Part of a small language model's weights.
Training: a variant of SOAP for these matrices, 4145 steps.
Each number is 200 + 30 x the weight over its row's rms, rounded and kept within 0 to 999. Layers, rows and columns count from 0. The size before them is the row's rms in percent of the matrix's.

# layer 10 MLP up, 320x128, rms 0.402, rows 249-267, columns 0-127
103,182,216,212,175,204,204,200,258,195,135,246,179,209,172,199,205,243,216,189,224,207,230,198,213,179,163,220,172,206,265,146,203,234,210,116,226,168,176,207,237,211,179,224,211,217,167,185,228,213,214,167,200,229,221,246,246,182,204,266,210,199,213,183,222,187,184,203,144,169,208,202,200,199,190,223,226,185,189,162,175,215,201,146,150,165,213,281,217,216,217,194,143,224,217,270,197,185,193,215,240,265,239,180,214,221,203,207,210,245,192,252,193,206,219,224,182,170,211,180,203,204,198,249,212,161,117,190,228
098,184,215,217,180,186,210,212,234,186,168,209,154,231,151,200,213,217,248,235,173,221,180,200,232,179,164,181,164,203,226,188,206,156,172,219,244,167,191,195,238,172,210,194,174,205,204,251,130,226,252,178,172,196,222,172,213,179,247,266,235,222,185,123,196,203,146,176,231,198,254,161,233,155,174,179,169,185,173,203,224,178,140,180,175,232,208,182,209,169,170,138,224,210,195,232,192,184,178,140,228,247,168,176,198,235,185,220,173,187,199,219,193,180,179,233,202,240,233,190,174,206,153,173,181,164,248,211,149
097,192,231,196,173,202,193,176,201,187,169,148,214,191,178,135,193,174,210,197,205,205,189,208,177,214,227,188,169,201,189,199,156,155,222,201,151,162,189,242,229,181,147,196,204,192,216,199,205,176,265,182,228,147,178,262,253,265,197,143,213,248,218,215,178,210,260,196,226,220,249,228,218,211,208,205,191,146,175,226,202,198,241,194,250,171,174,218,141,171,197,218,185,205,174,186,225,218,192,240,248,216,216,235,207,185,191,157,158,234,227,211,159,191,235,169,233,136,240,239,188,219,234,170,133,242,199,184,191
108,303,131,174,213,240,186,205,230,165,198,204,180,185,187,197,211,172,245,169,189,126,118,168,170,187,263,254,206,213,186,192,183,237,173,212,171,198,222,191,197,216,196,184,199,217,243,210,145,155,207,128,223,189,210,207,186,178,181,227,196,167,233,221,198,251,206,204,196,186,215,177,216,209,177,206,208,206,212,182,163,231,185,165,248,266,213,230,166,200,183,178,191,184,218,177,217,234,222,185,238,212,163,209,198,174,186,273,246,191,203,207,197,200,135,205,170,160,203,207,194,244,168,186,217,179,219,172,232
099,183,185,275,178,229,218,209,186,210,155,225,192,196,150,238,228,200,149,216,189,204,177,214,170,243,144,251,293,208,198,116,177,212,199,184,220,187,190,169,202,197,244,249,174,248,207,215,186,250,172,183,224,226,160,192,235,201,211,269,203,184,234,208,177,154,218,228,224,165,194,256,226,176,176,226,188,250,223,189,199,212,183,196,235,202,201,229,197,181,211,165,207,197,150,244,188,199,193,197,209,208,205,199,228,258,249,168,257,214,209,217,223,211,206,216,200,172,235,195,195,228,211,226,195,273,155,200,209
097,196,153,193,228,201,167,137,217,185,201,274,129,221,175,191,180,183,215,265,181,175,237,186,242,191,223,192,198,169,223,212,209,213,213,207,200,207,186,208,201,236,239,185,141,159,200,237,185,213,193,156,205,232,163,186,172,233,200,184,223,236,202,259,190,154,203,138,147,226,224,183,183,206,212,233,184,226,205,196,173,194,142,114,205,207,210,230,208,221,194,170,215,213,145,206,245,191,229,261,185,188,178,203,185,150,148,181,250,228,201,155,186,228,247,231,227,231,174,212,178,243,216,205,199,212,242,188,205
102,262,151,235,177,212,183,192,232,189,181,217,210,161,191,172,222,201,266,202,253,178,200,256,192,154,186,185,167,173,204,166,209,213,213,199,197,203,217,302,201,217,247,181,204,210,234,176,232,213,181,168,227,165,214,178,237,215,245,244,210,212,173,202,195,193,214,239,192,179,180,233,176,263,223,171,228,221,149,214,152,222,232,210,194,220,229,208,218,209,163,104,218,209,246,211,189,170,179,200,181,171,170,172,235,215,185,236,236,222,194,237,218,171,230,226,255,222,194,187,204,137,169,209,200,154,195,210,231
102,188,194,161,198,216,221,165,223,200,213,172,192,241,197,203,234,178,157,200,199,220,206,138,215,220,220,213,176,180,199,195,171,191,219,167,144,254,215,197,245,149,244,147,232,208,175,225,150,162,135,182,136,262,218,187,211,231,240,188,204,167,211,146,191,178,180,238,188,256,214,189,200,226,206,217,209,166,128,113,187,225,161,210,158,208,222,174,162,223,206,223,245,197,191,227,219,205,245,215,201,170,178,181,207,165,186,156,223,243,255,187,167,204,203,211,247,193,187,186,193,184,218,219,181,163,164,192,232
099,188,213,175,238,172,187,203,215,198,190,192,221,229,200,203,233,225,189,209,218,184,211,231,200,230,163,205,242,187,210,231,191,207,158,157,120,169,197,192,211,189,178,147,171,187,262,196,177,206,221,164,175,216,201,166,252,241,239,227,139,199,219,196,149,181,202,239,134,158,228,236,154,224,150,168,151,255,172,193,155,191,150,172,178,214,230,176,179,213,183,223,223,201,186,186,233,195,269,195,226,237,191,224,192,185,263,151,212,210,202,263,164,232,220,240,208,242,207,195,250,187,233,214,160,201,211,193,189
105,216,152,206,199,210,158,229,206,202,188,220,224,191,148,158,233,157,161,172,255,177,202,177,213,226,137,227,237,223,203,215,259,208,180,216,201,164,187,213,181,134,186,235,216,277,199,219,148,151,190,240,223,192,281,202,263,201,155,207,233,199,185,173,215,257,203,182,209,193,203,223,184,210,222,176,206,195,230,211,204,207,188,200,196,207,208,186,201,188,233,175,246,195,165,172,218,151,176,179,156,198,137,234,225,187,158,202,252,203,195,196,166,145,160,198,212,169,197,248,182,179,197,168,162,184,239,154,182
099,223,217,244,137,238,289,240,143,164,191,244,222,247,192,152,179,226,205,169,163,190,236,179,223,202,184,232,198,229,219,203,221,197,204,148,181,170,235,198,161,171,202,243,229,229,197,200,182,197,191,206,219,201,167,191,177,207,215,216,180,191,194,209,220,231,222,196,218,155,203,229,162,170,225,178,191,170,248,182,218,194,244,200,215,168,166,192,207,202,199,214,191,225,248,212,227,166,220,172,247,248,199,207,144,190,164,198,238,160,166,140,181,133,201,187,232,130,197,127,196,164,223,185,227,208,204,205,143
109,221,196,194,157,159,214,183,204,200,181,130,207,210,228,233,235,181,222,269,211,207,245,231,197,212,223,220,211,176,272,211,208,201,209,191,203,217,210,188,251,240,212,172,153,154,213,244,228,196,190,192,204,197,228,172,230,202,224,186,195,243,194,159,193,204,179,236,205,221,211,195,139,117,249,218,201,238,237,162,244,211,243,251,159,188,220,207,166,189,166,186,139,195,154,174,220,240,200,209,182,170,144,220,190,212,215,212,229,236,171,204,194,200,239,215,161,195,207,172,185,199,239,241,154,246,197,137,156
102,265,191,172,215,185,184,189,204,200,168,188,176,180,200,205,173,155,182,170,192,224,213,191,201,207,196,214,217,168,222,221,178,175,183,223,237,231,186,251,149,163,165,226,221,184,198,182,169,215,209,270,222,238,165,134,208,180,205,184,214,232,221,187,179,211,212,183,220,152,148,231,297,163,209,189,171,224,207,197,144,192,158,222,190,222,232,232,202,245,193,220,189,228,217,200,188,204,249,142,176,191,180,134,257,272,196,190,224,219,180,168,225,220,199,267,203,195,224,189,210,185,197,210,179,195,164,282,218
097,240,227,232,238,221,270,177,233,175,141,152,232,205,170,201,234,192,183,175,220,243,140,197,197,223,215,167,185,189,197,174,172,209,198,198,246,159,205,134,233,222,158,226,160,217,218,195,185,173,136,222,168,251,200,179,263,245,181,206,242,172,156,174,164,193,241,185,173,211,184,247,193,201,194,177,187,242,206,232,222,212,212,201,142,206,212,212,159,217,175,228,266,184,203,156,221,177,197,181,188,213,194,195,181,208,182,196,238,245,238,188,169,177,156,193,219,251,179,188,270,209,163,220,182,213,214,236,211
110,205,176,132,209,224,178,167,167,221,274,272,158,221,179,181,234,192,215,199,208,204,179,244,189,186,226,280,221,210,229,230,249,235,200,244,200,257,210,217,228,242,122,179,190,181,217,232,163,191,195,141,210,195,232,286,190,244,153,216,232,223,166,181,216,189,212,222,171,190,225,183,154,215,191,251,179,198,177,184,188,194,223,185,198,178,176,207,219,220,210,190,239,180,172,235,168,199,197,170,212,165,225,197,171,178,205,191,233,186,202,218,178,165,156,222,243,191,191,249,189,237,228,168,172,189,243,204,185
097,194,203,146,167,186,236,197,264,167,213,183,181,200,174,161,110,183,176,265,208,179,208,197,191,195,205,221,231,191,170,183,143,203,213,260,209,171,139,197,167,206,206,249,222,200,188,251,174,249,230,201,152,230,199,148,198,173,253,197,179,194,152,186,184,203,216,196,209,185,152,169,253,235,215,164,192,196,193,166,123,241,190,206,168,244,204,198,247,202,235,211,216,213,207,223,201,233,216,181,173,167,188,178,166,218,185,221,194,196,168,159,206,146,237,200,204,204,176,257,193,134,200,172,190,224,214,197,177
106,166,214,254,184,235,184,199,140,160,204,219,155,189,191,196,196,181,233,220,184,198,193,153,224,254,194,190,255,229,152,191,267,179,207,164,183,153,182,206,200,192,224,173,240,239,194,203,229,197,209,183,198,177,181,178,190,246,200,198,218,253,190,211,207,183,139,192,239,196,145,226,166,220,209,247,203,166,173,250,142,195,229,199,204,174,186,171,186,212,222,228,248,184,238,188,122,205,188,233,183,223,231,213,256,211,232,211,197,241,151,233,201,149,198,195,192,197,152,177,211,249,186,168,135,213,158,221,169
102,203,243,172,188,243,211,227,185,217,175,180,235,201,225,201,206,191,223,185,192,156,191,200,151,160,212,219,215,228,217,221,146,168,236,212,196,207,212,201,247,210,230,210,138,212,232,168,232,193,203,196,179,214,201,180,155,198,154,259,159,140,229,215,218,175,215,137,202,193,233,197,192,169,171,255,196,213,210,181,265,188,183,206,222,160,211,203,198,201,190,245,124,220,219,180,214,210,229,116,230,221,203,230,178,179,262,209,188,163,142,223,223,193,182,161,199,207,221,211,265,193,172,176,246,191,242,243,253
103,198,260,236,198,246,173,192,210,203,197,189,175,166,250,211,253,242,191,219,194,151,217,213,256,141,168,185,207,229,242,208,130,157,222,193,216,211,201,196,215,180,225,224,190,187,159,232,191,192,168,187,210,221,239,227,181,251,233,217,237,227,253,189,186,181,219,191,185,186,240,208,177,127,197,197,177,217,220,169,201,207,231,206,165,142,203,190,187,205,273,258,208,174,158,122,218,175,203,162,183,206,161,235,149,208,168,162,195,167,202,226,249,222,191,172,200,222,226,217,213,215,214,174,156,195,176,217,245
# layer 10 MLP down (transposed), 320x128, rms 0.386, rows 249-266, columns 0-127
103,171,175,149,189,245,219,145,200,257,200,208,207,167,205,185,234,227,235,188,192,202,174,222,240,186,170,211,269,174,135,218,213,212,199,254,227,233,185,158,164,190,218,223,184,119,212,198,186,236,190,180,224,197,257,227,210,155,175,216,169,181,199,229,186,215,201,183,211,191,263,242,218,195,227,240,165,145,153,140,238,227,232,174,213,246,186,156,189,234,190,188,224,225,143,190,232,206,198,209,200,211,153,178,209,248,225,197,241,200,187,216,204,198,153,221,219,239,190,179,212,275,171,200,214,221,204,182,182
098,199,225,211,211,225,215,214,169,166,147,239,226,202,166,228,272,233,223,162,198,187,179,244,216,186,218,187,256,119,189,215,165,239,201,246,182,257,204,211,183,244,225,198,174,133,197,169,164,197,165,178,236,212,202,235,226,190,208,161,266,160,189,193,159,234,230,252,156,212,247,203,164,224,170,213,155,214,206,198,183,166,229,203,200,197,175,199,221,216,185,171,177,121,183,187,172,223,226,203,178,192,169,190,205,185,198,156,233,221,215,239,272,208,240,202,207,229,191,191,214,145,206,248,208,204,219,201,200
096,187,246,200,164,178,209,232,152,185,186,236,123,190,211,199,157,234,176,235,170,161,178,222,239,169,190,170,184,175,206,157,194,197,212,192,200,203,241,183,222,185,191,257,172,188,217,232,198,253,202,174,173,202,168,200,166,226,182,180,214,185,148,205,137,219,169,175,202,204,232,156,168,185,203,172,188,176,219,166,177,149,172,200,198,173,187,188,186,192,178,201,125,191,231,181,187,284,262,189,209,169,215,221,198,226,225,266,226,178,206,195,211,234,177,183,223,150,194,189,248,215,197,162,243,182,111,189,230
104,149,174,203,210,154,209,180,205,152,213,185,202,226,180,186,215,199,239,196,178,196,205,274,186,147,186,202,225,188,201,227,155,153,239,197,208,218,181,187,155,194,192,209,208,211,200,168,236,196,204,218,207,239,202,155,162,249,238,209,153,280,236,221,276,158,207,194,223,179,193,199,227,201,222,231,212,188,197,206,193,206,214,200,157,103,124,176,242,204,255,189,219,175,147,164,232,176,180,195,227,205,181,212,181,219,249,185,216,204,143,219,196,161,150,205,211,180,153,223,190,199,157,195,238,186,191,213,231
099,181,237,171,204,192,181,160,220,235,171,227,152,226,171,217,245,195,173,193,222,175,177,222,191,191,225,188,216,226,178,173,121,186,172,177,182,192,173,148,175,193,207,188,175,228,161,189,239,198,176,145,228,235,153,238,217,174,137,158,208,198,213,224,237,152,241,206,265,177,158,176,163,242,224,215,188,168,175,191,196,173,212,174,191,260,175,163,192,225,181,193,189,244,234,189,192,186,182,204,166,198,232,227,198,251,249,223,186,245,219,223,183,152,182,220,264,215,204,163,223,187,175,254,228,247,155,205,232
097,205,252,199,193,247,165,181,171,234,184,173,219,157,204,203,171,183,230,232,209,222,212,217,173,236,182,214,167,223,217,202,175,179,256,151,182,267,203,229,172,133,200,194,208,223,198,160,180,237,160,244,183,216,179,181,178,175,178,235,206,160,202,215,175,149,196,192,206,162,179,161,185,172,213,187,152,182,231,238,200,260,155,171,185,176,228,224,213,176,137,216,203,240,184,204,194,184,224,184,233,247,192,173,292,205,186,170,199,251,264,223,228,174,249,166,178,161,203,194,198,192,192,190,242,242,223,242,195
112,195,272,192,205,159,194,167,250,191,175,210,186,203,203,209,200,238,248,184,215,212,203,213,192,138,227,210,181,197,161,182,222,220,178,145,218,181,255,222,227,204,180,209,169,235,163,235,131,179,204,184,171,217,202,231,177,225,177,209,206,185,208,202,181,191,210,131,202,174,221,190,177,205,227,177,183,170,183,229,167,200,151,210,209,173,144,171,223,221,182,178,220,190,222,254,174,210,234,150,201,206,224,167,218,211,188,200,255,165,159,154,197,310,120,199,179,178,158,219,220,172,242,199,153,234,192,200,217
103,258,167,204,210,204,234,160,183,229,175,228,189,209,242,241,218,160,189,194,232,206,214,223,182,197,147,187,202,190,209,151,192,152,253,197,220,228,168,216,217,214,215,207,211,145,184,143,202,221,193,227,221,210,194,214,207,202,136,217,153,245,225,218,189,232,146,166,218,223,187,166,196,230,201,167,208,180,167,242,228,214,174,241,170,182,132,246,174,196,192,202,246,167,192,246,204,222,170,187,188,192,221,210,181,214,201,218,201,200,230,261,227,113,219,226,156,213,180,173,200,210,206,182,237,264,282,203,239
099,164,232,132,233,161,154,160,220,215,153,217,188,232,156,228,180,155,163,153,179,243,191,209,217,171,223,213,195,241,239,175,182,228,189,206,195,185,155,206,206,198,194,187,214,207,193,185,213,188,242,205,182,255,202,221,188,198,211,262,208,220,162,204,173,174,219,223,265,239,249,173,230,265,190,200,256,181,194,168,211,180,198,233,213,223,257,184,186,151,250,221,192,149,223,200,244,157,174,175,235,167,186,166,214,148,198,196,201,223,196,210,176,217,164,175,230,189,236,207,156,257,225,220,219,171,164,150,190
103,216,224,148,175,156,203,182,174,216,190,205,191,209,220,206,215,162,175,187,172,218,168,151,190,190,153,206,222,171,227,277,218,171,192,240,164,249,166,178,184,232,197,233,153,233,193,179,121,135,199,225,207,181,241,158,172,215,233,225,169,216,161,200,166,225,159,171,250,225,256,264,204,176,260,233,208,157,216,163,213,210,188,210,237,216,219,230,174,194,177,246,204,219,240,190,219,200,204,230,195,149,221,198,152,217,247,221,220,168,186,225,242,236,230,148,217,215,205,176,179,187,188,193,232,201,172,217,179
098,172,185,184,198,181,169,165,222,235,264,225,172,203,178,184,230,174,173,193,220,216,167,258,233,206,205,163,171,200,172,163,166,236,183,257,201,130,207,200,137,259,231,184,178,180,179,174,193,224,276,224,224,155,175,177,206,170,224,197,220,231,186,126,212,176,150,176,176,200,165,219,175,211,186,173,162,183,138,167,192,203,208,186,272,200,205,159,186,190,207,189,188,125,187,190,205,223,154,200,215,238,203,222,260,162,184,214,180,177,201,226,194,167,188,179,177,186,197,172,129,221,205,203,193,216,206,184,185
103,186,164,173,196,207,230,191,221,176,165,175,206,248,207,157,178,192,134,168,251,246,225,130,246,216,244,229,182,199,175,226,210,148,163,185,185,149,171,218,198,236,199,173,163,178,195,150,139,245,190,166,212,253,193,184,223,194,221,148,192,174,209,250,172,236,180,202,261,169,216,233,184,128,236,146,217,192,199,216,188,204,176,200,201,234,212,166,229,201,171,225,169,173,236,146,179,213,185,186,177,164,153,168,189,244,214,212,208,188,161,170,170,221,186,193,180,187,208,179,222,188,250,215,206,211,209,157,180
097,205,213,183,190,232,219,168,197,151,185,205,183,191,215,202,146,206,228,221,207,161,182,175,209,190,203,216,174,149,127,228,218,202,194,175,194,204,199,185,226,181,196,168,189,220,159,119,204,205,240,227,177,168,248,250,174,298,191,163,171,125,242,236,212,188,200,194,155,192,186,172,194,180,165,184,246,267,190,225,208,191,165,234,188,193,165,184,165,163,201,211,176,183,251,177,181,201,224,204,200,214,190,187,257,214,189,195,214,155,206,181,193,184,175,199,154,164,158,223,206,164,218,186,241,109,210,223,193
100,143,133,168,194,163,168,144,176,235,225,197,222,183,206,208,204,142,181,210,162,193,237,130,222,209,177,157,250,249,205,215,237,213,164,218,174,195,244,208,200,214,152,185,140,209,239,190,227,188,232,204,208,247,174,214,201,243,219,196,158,231,193,221,180,221,220,156,212,185,179,124,219,213,194,255,228,195,223,207,145,185,202,231,215,221,240,197,239,205,189,167,226,152,264,268,221,182,201,205,209,212,233,200,184,207,190,178,184,213,143,213,203,250,202,204,213,247,199,217,188,193,215,202,203,195,144,247,194
101,203,192,194,186,236,212,226,221,237,179,202,174,215,189,230,252,137,223,208,235,169,158,212,183,155,206,226,250,219,191,203,176,153,222,210,234,193,147,194,202,157,215,223,242,220,175,183,201,190,215,186,164,185,170,177,156,204,199,161,233,186,220,198,222,224,173,225,244,244,267,235,182,230,232,221,270,190,204,205,265,222,214,157,209,159,239,250,187,167,239,270,138,185,116,164,237,193,174,240,218,195,183,175,209,243,191,207,221,187,210,180,203,180,181,195,259,242,207,183,230,195,182,210,185,185,196,226,202
098,273,208,250,221,211,177,194,164,228,154,207,187,208,207,156,219,188,249,195,235,233,217,178,234,205,201,156,242,179,237,196,190,262,248,260,211,203,195,205,188,194,205,202,206,219,199,131,233,217,234,219,256,213,191,176,244,207,212,210,177,215,207,165,191,170,181,256,151,168,246,195,215,209,193,173,228,137,214,215,142,180,188,174,200,208,174,146,153,152,176,132,184,140,229,210,219,200,181,156,183,192,226,194,207,213,165,204,203,178,273,207,203,160,220,206,225,216,213,233,202,204,199,186,222,193,249,253,196
110,233,218,151,159,234,231,241,238,234,231,200,220,245,187,182,177,221,144,224,225,245,192,237,235,228,208,235,134,236,231,175,195,154,177,185,213,201,200,154,233,215,220,203,205,199,231,239,217,217,291,181,232,218,191,148,178,191,159,219,224,197,201,220,260,166,206,185,240,205,267,198,159,211,211,179,189,140,165,210,167,189,196,212,177,244,211,243,217,190,247,190,233,172,222,201,205,193,184,235,176,231,224,188,193,142,222,168,203,188,251,169,210,186,269,242,209,205,211,189,223,182,233,232,212,220,168,201,210
101,180,204,150,162,206,216,239,224,214,163,245,255,178,183,155,194,193,190,228,211,176,262,221,190,176,236,209,211,204,200,198,162,178,197,242,220,229,213,200,194,209,224,206,180,200,212,201,187,155,181,211,245,184,178,232,202,244,190,188,212,169,214,203,198,140,207,155,152,181,207,181,241,212,167,252,208,163,232,195,214,230,244,198,194,212,198,221,236,264,229,221,196,191,240,179,153,200,192,169,155,156,230,166,145,162,210,232,228,139,177,207,253,226,219,112,129,252,198,170,203,189,153,194,190,154,183,215,192
# layer 10 MLP gate, 320x128, rms 0.385, rows 250-267, columns 0-127
099,202,202,144,264,199,174,198,168,237,208,179,248,220,184,213,269,233,168,199,216,230,175,218,209,225,170,219,210,206,150,177,163,228,212,232,251,222,174,145,169,221,227,165,214,207,177,194,217,176,192,169,221,164,212,224,203,229,158,152,149,192,225,210,203,164,197,200,155,158,179,228,186,192,180,222,153,249,227,132,240,154,198,219,200,177,257,198,258,179,202,195,201,197,212,237,205,234,238,197,231,185,231,240,249,202,181,210,254,245,183,238,211,241,188,228,176,210,135,183,206,181,170,193,177,239,225,156,192
093,178,171,180,130,200,141,186,185,220,257,177,201,180,186,256,246,211,195,217,189,204,223,211,219,259,251,202,170,218,258,182,167,194,198,177,175,145,238,170,177,208,238,164,177,263,157,172,188,173,228,176,231,195,173,212,244,179,196,193,176,221,241,211,216,200,232,186,187,261,178,188,191,200,241,215,170,208,208,193,181,169,207,184,124,210,219,229,232,171,208,196,221,225,198,216,138,202,179,179,225,185,240,197,219,172,281,182,171,226,195,196,145,170,213,219,182,268,215,199,171,237,228,179,176,178,229,205,156
103,239,176,248,217,231,220,196,209,182,161,160,184,232,168,210,247,134,198,168,188,207,152,174,198,216,204,170,193,196,195,195,160,238,199,182,171,266,157,212,177,202,194,225,218,232,196,229,184,233,212,141,183,215,193,193,189,259,195,215,229,181,242,179,225,256,125,186,161,184,231,189,203,144,216,242,191,225,208,178,224,260,235,188,214,195,215,213,148,222,194,199,199,220,233,211,145,215,211,215,171,187,186,159,206,187,135,193,174,186,219,216,162,181,176,196,217,147,188,139,179,258,200,256,235,185,223,138,192
098,197,216,181,184,191,223,173,214,146,221,142,189,197,105,226,208,223,217,206,178,230,240,201,224,211,230,174,211,238,174,215,183,246,185,263,192,203,153,215,140,212,274,215,194,186,213,161,195,159,224,203,237,199,172,205,181,204,187,150,248,212,194,219,203,215,215,206,213,258,213,180,156,194,171,220,205,171,166,216,239,211,151,179,195,181,243,228,248,158,164,272,171,229,228,191,220,231,152,226,160,205,229,191,184,165,167,235,175,192,233,214,143,208,224,173,211,250,202,212,186,263,213,205,184,207,227,177,205
094,224,255,261,230,168,202,171,119,219,208,185,235,230,260,233,160,193,154,246,207,269,239,222,178,144,237,186,206,245,212,216,207,230,225,178,222,188,227,237,183,235,210,199,251,202,200,155,201,194,202,203,183,222,209,219,191,211,229,239,221,230,213,233,192,148,161,254,185,192,243,214,188,175,201,194,194,195,197,183,258,212,198,218,223,157,223,163,211,189,144,183,204,228,149,161,204,199,135,182,208,237,200,244,217,245,197,165,205,188,203,247,206,204,185,161,233,195,179,221,258,247,161,195,167,188,204,194,184
109,254,154,201,121,195,146,191,194,174,194,173,190,300,191,233,265,214,155,279,189,221,177,171,188,184,137,195,176,183,224,202,229,182,223,203,231,213,146,205,192,175,184,218,179,211,247,209,217,231,175,189,229,200,150,174,191,197,214,206,245,197,221,166,236,142,184,213,233,215,173,157,244,214,199,157,209,172,185,205,153,199,192,191,189,201,174,178,175,178,217,170,215,184,170,226,249,170,241,220,187,174,207,164,195,215,193,186,235,159,220,207,221,188,189,221,162,173,208,140,152,184,203,150,233,180,183,173,191
100,210,149,170,240,159,195,169,200,232,218,161,209,211,194,245,203,234,140,191,180,230,196,183,225,204,171,178,185,180,174,203,213,171,176,214,207,206,180,262,170,206,198,195,275,225,238,223,188,220,193,181,229,207,223,196,190,126,174,215,250,203,182,173,258,207,223,212,218,167,192,272,210,224,210,181,194,184,170,130,184,236,214,126,191,170,174,190,202,220,179,247,234,194,139,195,120,216,199,193,174,214,203,222,207,184,254,169,183,175,189,181,209,157,155,199,174,167,246,238,151,196,158,192,198,195,173,158,197
098,174,199,241,171,199,194,243,244,228,238,161,191,206,232,145,186,176,191,143,160,209,211,167,203,150,223,214,225,223,189,233,223,171,190,211,201,165,185,188,137,203,183,192,190,205,186,195,234,234,215,194,169,178,217,217,146,244,241,247,228,216,201,249,221,244,200,199,117,196,159,202,219,179,187,198,189,226,230,217,193,172,240,175,235,209,214,199,242,222,283,195,196,239,180,217,182,211,205,144,176,178,222,214,224,194,198,240,161,159,238,209,236,214,214,167,152,240,118,221,208,181,178,187,204,159,245,207,247
108,160,181,252,191,135,170,179,233,215,204,224,184,181,191,200,168,242,228,238,191,206,225,208,213,169,229,173,239,161,158,186,254,234,237,192,227,217,182,211,172,176,173,224,211,213,195,157,237,225,162,262,205,209,204,263,241,257,177,218,197,179,194,189,253,206,182,195,218,206,211,145,218,153,232,146,182,156,190,175,206,229,193,162,203,155,173,213,164,157,202,199,237,180,192,230,261,149,170,195,212,178,222,166,138,212,206,192,202,217,216,185,189,148,211,221,135,218,177,251,234,204,194,224,167,204,214,203,259
100,235,176,197,164,231,228,194,156,252,214,228,219,191,176,258,186,178,229,236,206,224,169,219,200,208,262,208,217,203,173,180,196,172,196,220,220,173,147,184,189,167,229,189,236,186,140,257,233,219,228,178,178,176,164,221,226,180,143,214,148,177,263,224,176,203,191,202,225,185,223,209,217,222,225,188,202,123,276,214,159,205,239,142,199,164,194,150,190,171,225,238,227,221,204,189,203,210,208,199,212,120,217,169,184,243,209,185,151,178,211,172,202,157,224,160,145,197,204,206,193,226,219,205,176,209,247,182,176
107,194,150,199,184,232,279,166,238,189,203,174,244,203,189,204,176,200,198,179,173,214,206,248,167,211,218,158,158,173,178,234,180,170,229,149,208,219,201,222,246,238,186,208,204,224,154,167,166,197,154,208,228,189,155,193,221,213,221,160,185,278,194,184,205,236,217,200,236,221,224,226,183,151,225,228,223,197,175,223,245,231,200,233,230,220,203,144,233,198,127,195,160,256,199,176,202,205,238,185,235,204,220,156,232,180,243,219,190,190,222,173,140,183,189,174,198,229,203,208,195,252,123,247,197,210,235,186,184
102,208,208,163,135,135,169,179,171,200,170,188,211,206,199,208,186,220,208,193,224,189,232,169,220,191,157,170,173,236,228,201,223,203,186,171,150,173,175,161,188,179,142,223,192,235,191,237,237,146,132,175,255,212,164,234,177,179,149,134,160,176,215,167,200,232,220,183,206,177,220,193,186,195,209,200,243,158,208,200,215,207,250,194,211,221,202,215,173,186,206,249,177,236,213,184,239,248,165,141,208,164,216,278,170,203,174,206,259,188,247,232,210,203,178,209,210,192,154,177,222,180,205,154,249,221,180,174,226
092,200,244,186,224,175,169,233,219,241,260,200,216,205,208,175,236,181,202,240,249,196,209,143,219,197,212,114,178,244,184,208,208,162,216,153,226,176,205,162,183,140,217,240,218,169,205,172,157,212,178,229,172,195,235,196,196,193,203,230,237,211,253,185,245,203,213,232,188,187,174,181,221,184,261,197,176,175,217,214,134,193,267,207,167,123,197,238,219,160,196,205,216,200,218,172,219,169,220,180,231,171,193,167,206,209,237,208,198,220,184,176,180,252,230,197,186,214,234,172,234,180,186,206,248,175,226,177,120
105,156,140,206,227,218,204,186,155,201,222,210,175,231,217,200,185,182,236,153,173,184,191,156,182,207,131,212,229,233,182,203,193,228,187,210,181,184,223,159,152,207,177,146,209,173,145,201,266,213,184,191,206,188,168,191,179,248,162,175,196,234,202,173,207,159,201,226,210,258,218,223,232,189,193,248,251,179,182,174,204,191,222,225,204,219,201,162,197,241,142,208,151,179,197,243,167,195,201,138,184,179,189,218,290,185,189,181,180,272,243,236,203,200,212,200,245,173,135,166,196,183,203,176,229,188,227,229,223
098,196,229,184,200,201,223,174,216,207,211,171,226,251,215,254,178,216,159,184,204,242,157,192,198,174,140,158,194,224,212,143,224,238,163,255,158,212,197,190,167,230,151,216,177,200,169,219,262,224,205,239,189,199,199,136,187,156,173,188,257,219,211,168,191,271,227,197,233,210,185,182,142,206,173,229,215,153,212,187,201,196,172,163,158,240,183,233,213,254,191,151,210,225,135,217,196,204,181,242,215,204,208,182,213,220,185,215,232,194,224,189,215,145,211,189,189,168,176,209,196,214,200,152,127,249,194,239,194
100,247,181,115,193,242,212,231,190,216,207,201,183,187,200,180,167,258,196,229,172,171,213,256,223,201,183,164,187,141,202,184,143,158,186,222,184,190,178,195,167,144,177,198,196,153,274,210,209,269,207,183,222,192,257,232,227,178,205,197,177,230,217,229,209,186,217,191,207,201,241,190,213,156,156,174,209,243,236,210,181,182,205,172,179,203,175,201,205,213,209,210,190,214,157,176,284,250,151,202,205,172,156,199,129,186,220,177,188,143,188,175,222,177,181,207,208,181,176,228,200,196,233,184,201,199,223,137,245
105,141,171,242,178,241,233,177,183,211,211,169,189,186,267,201,211,193,169,199,228,206,243,147,195,192,213,170,185,246,302,206,204,166,209,210,229,266,179,125,227,223,189,162,192,203,219,171,229,245,180,248,202,188,194,219,174,186,192,209,217,200,171,148,194,205,202,185,175,203,187,204,230,176,203,143,174,170,164,192,183,205,171,199,189,159,193,158,124,191,182,207,170,217,221,196,204,197,203,198,223,193,184,223,191,195,179,222,220,235,245,233,216,144,166,190,196,186,188,190,195,209,207,235,221,185,243,311,172
101,210,166,246,229,190,201,197,190,253,218,238,217,196,150,189,185,240,198,220,259,218,199,244,174,186,215,231,203,223,200,195,217,171,223,209,211,261,185,211,210,217,203,184,176,172,223,208,229,274,131,235,172,213,210,223,190,200,227,263,214,191,192,197,217,235,190,172,212,240,180,195,202,128,157,152,220,207,166,137,219,177,194,166,173,197,210,184,210,227,216,132,221,200,203,200,153,155,208,214,213,243,241,254,296,166,220,207,234,211,182,198,135,180,210,235,218,207,157,227,185,227,201,223,224,218,211,173,190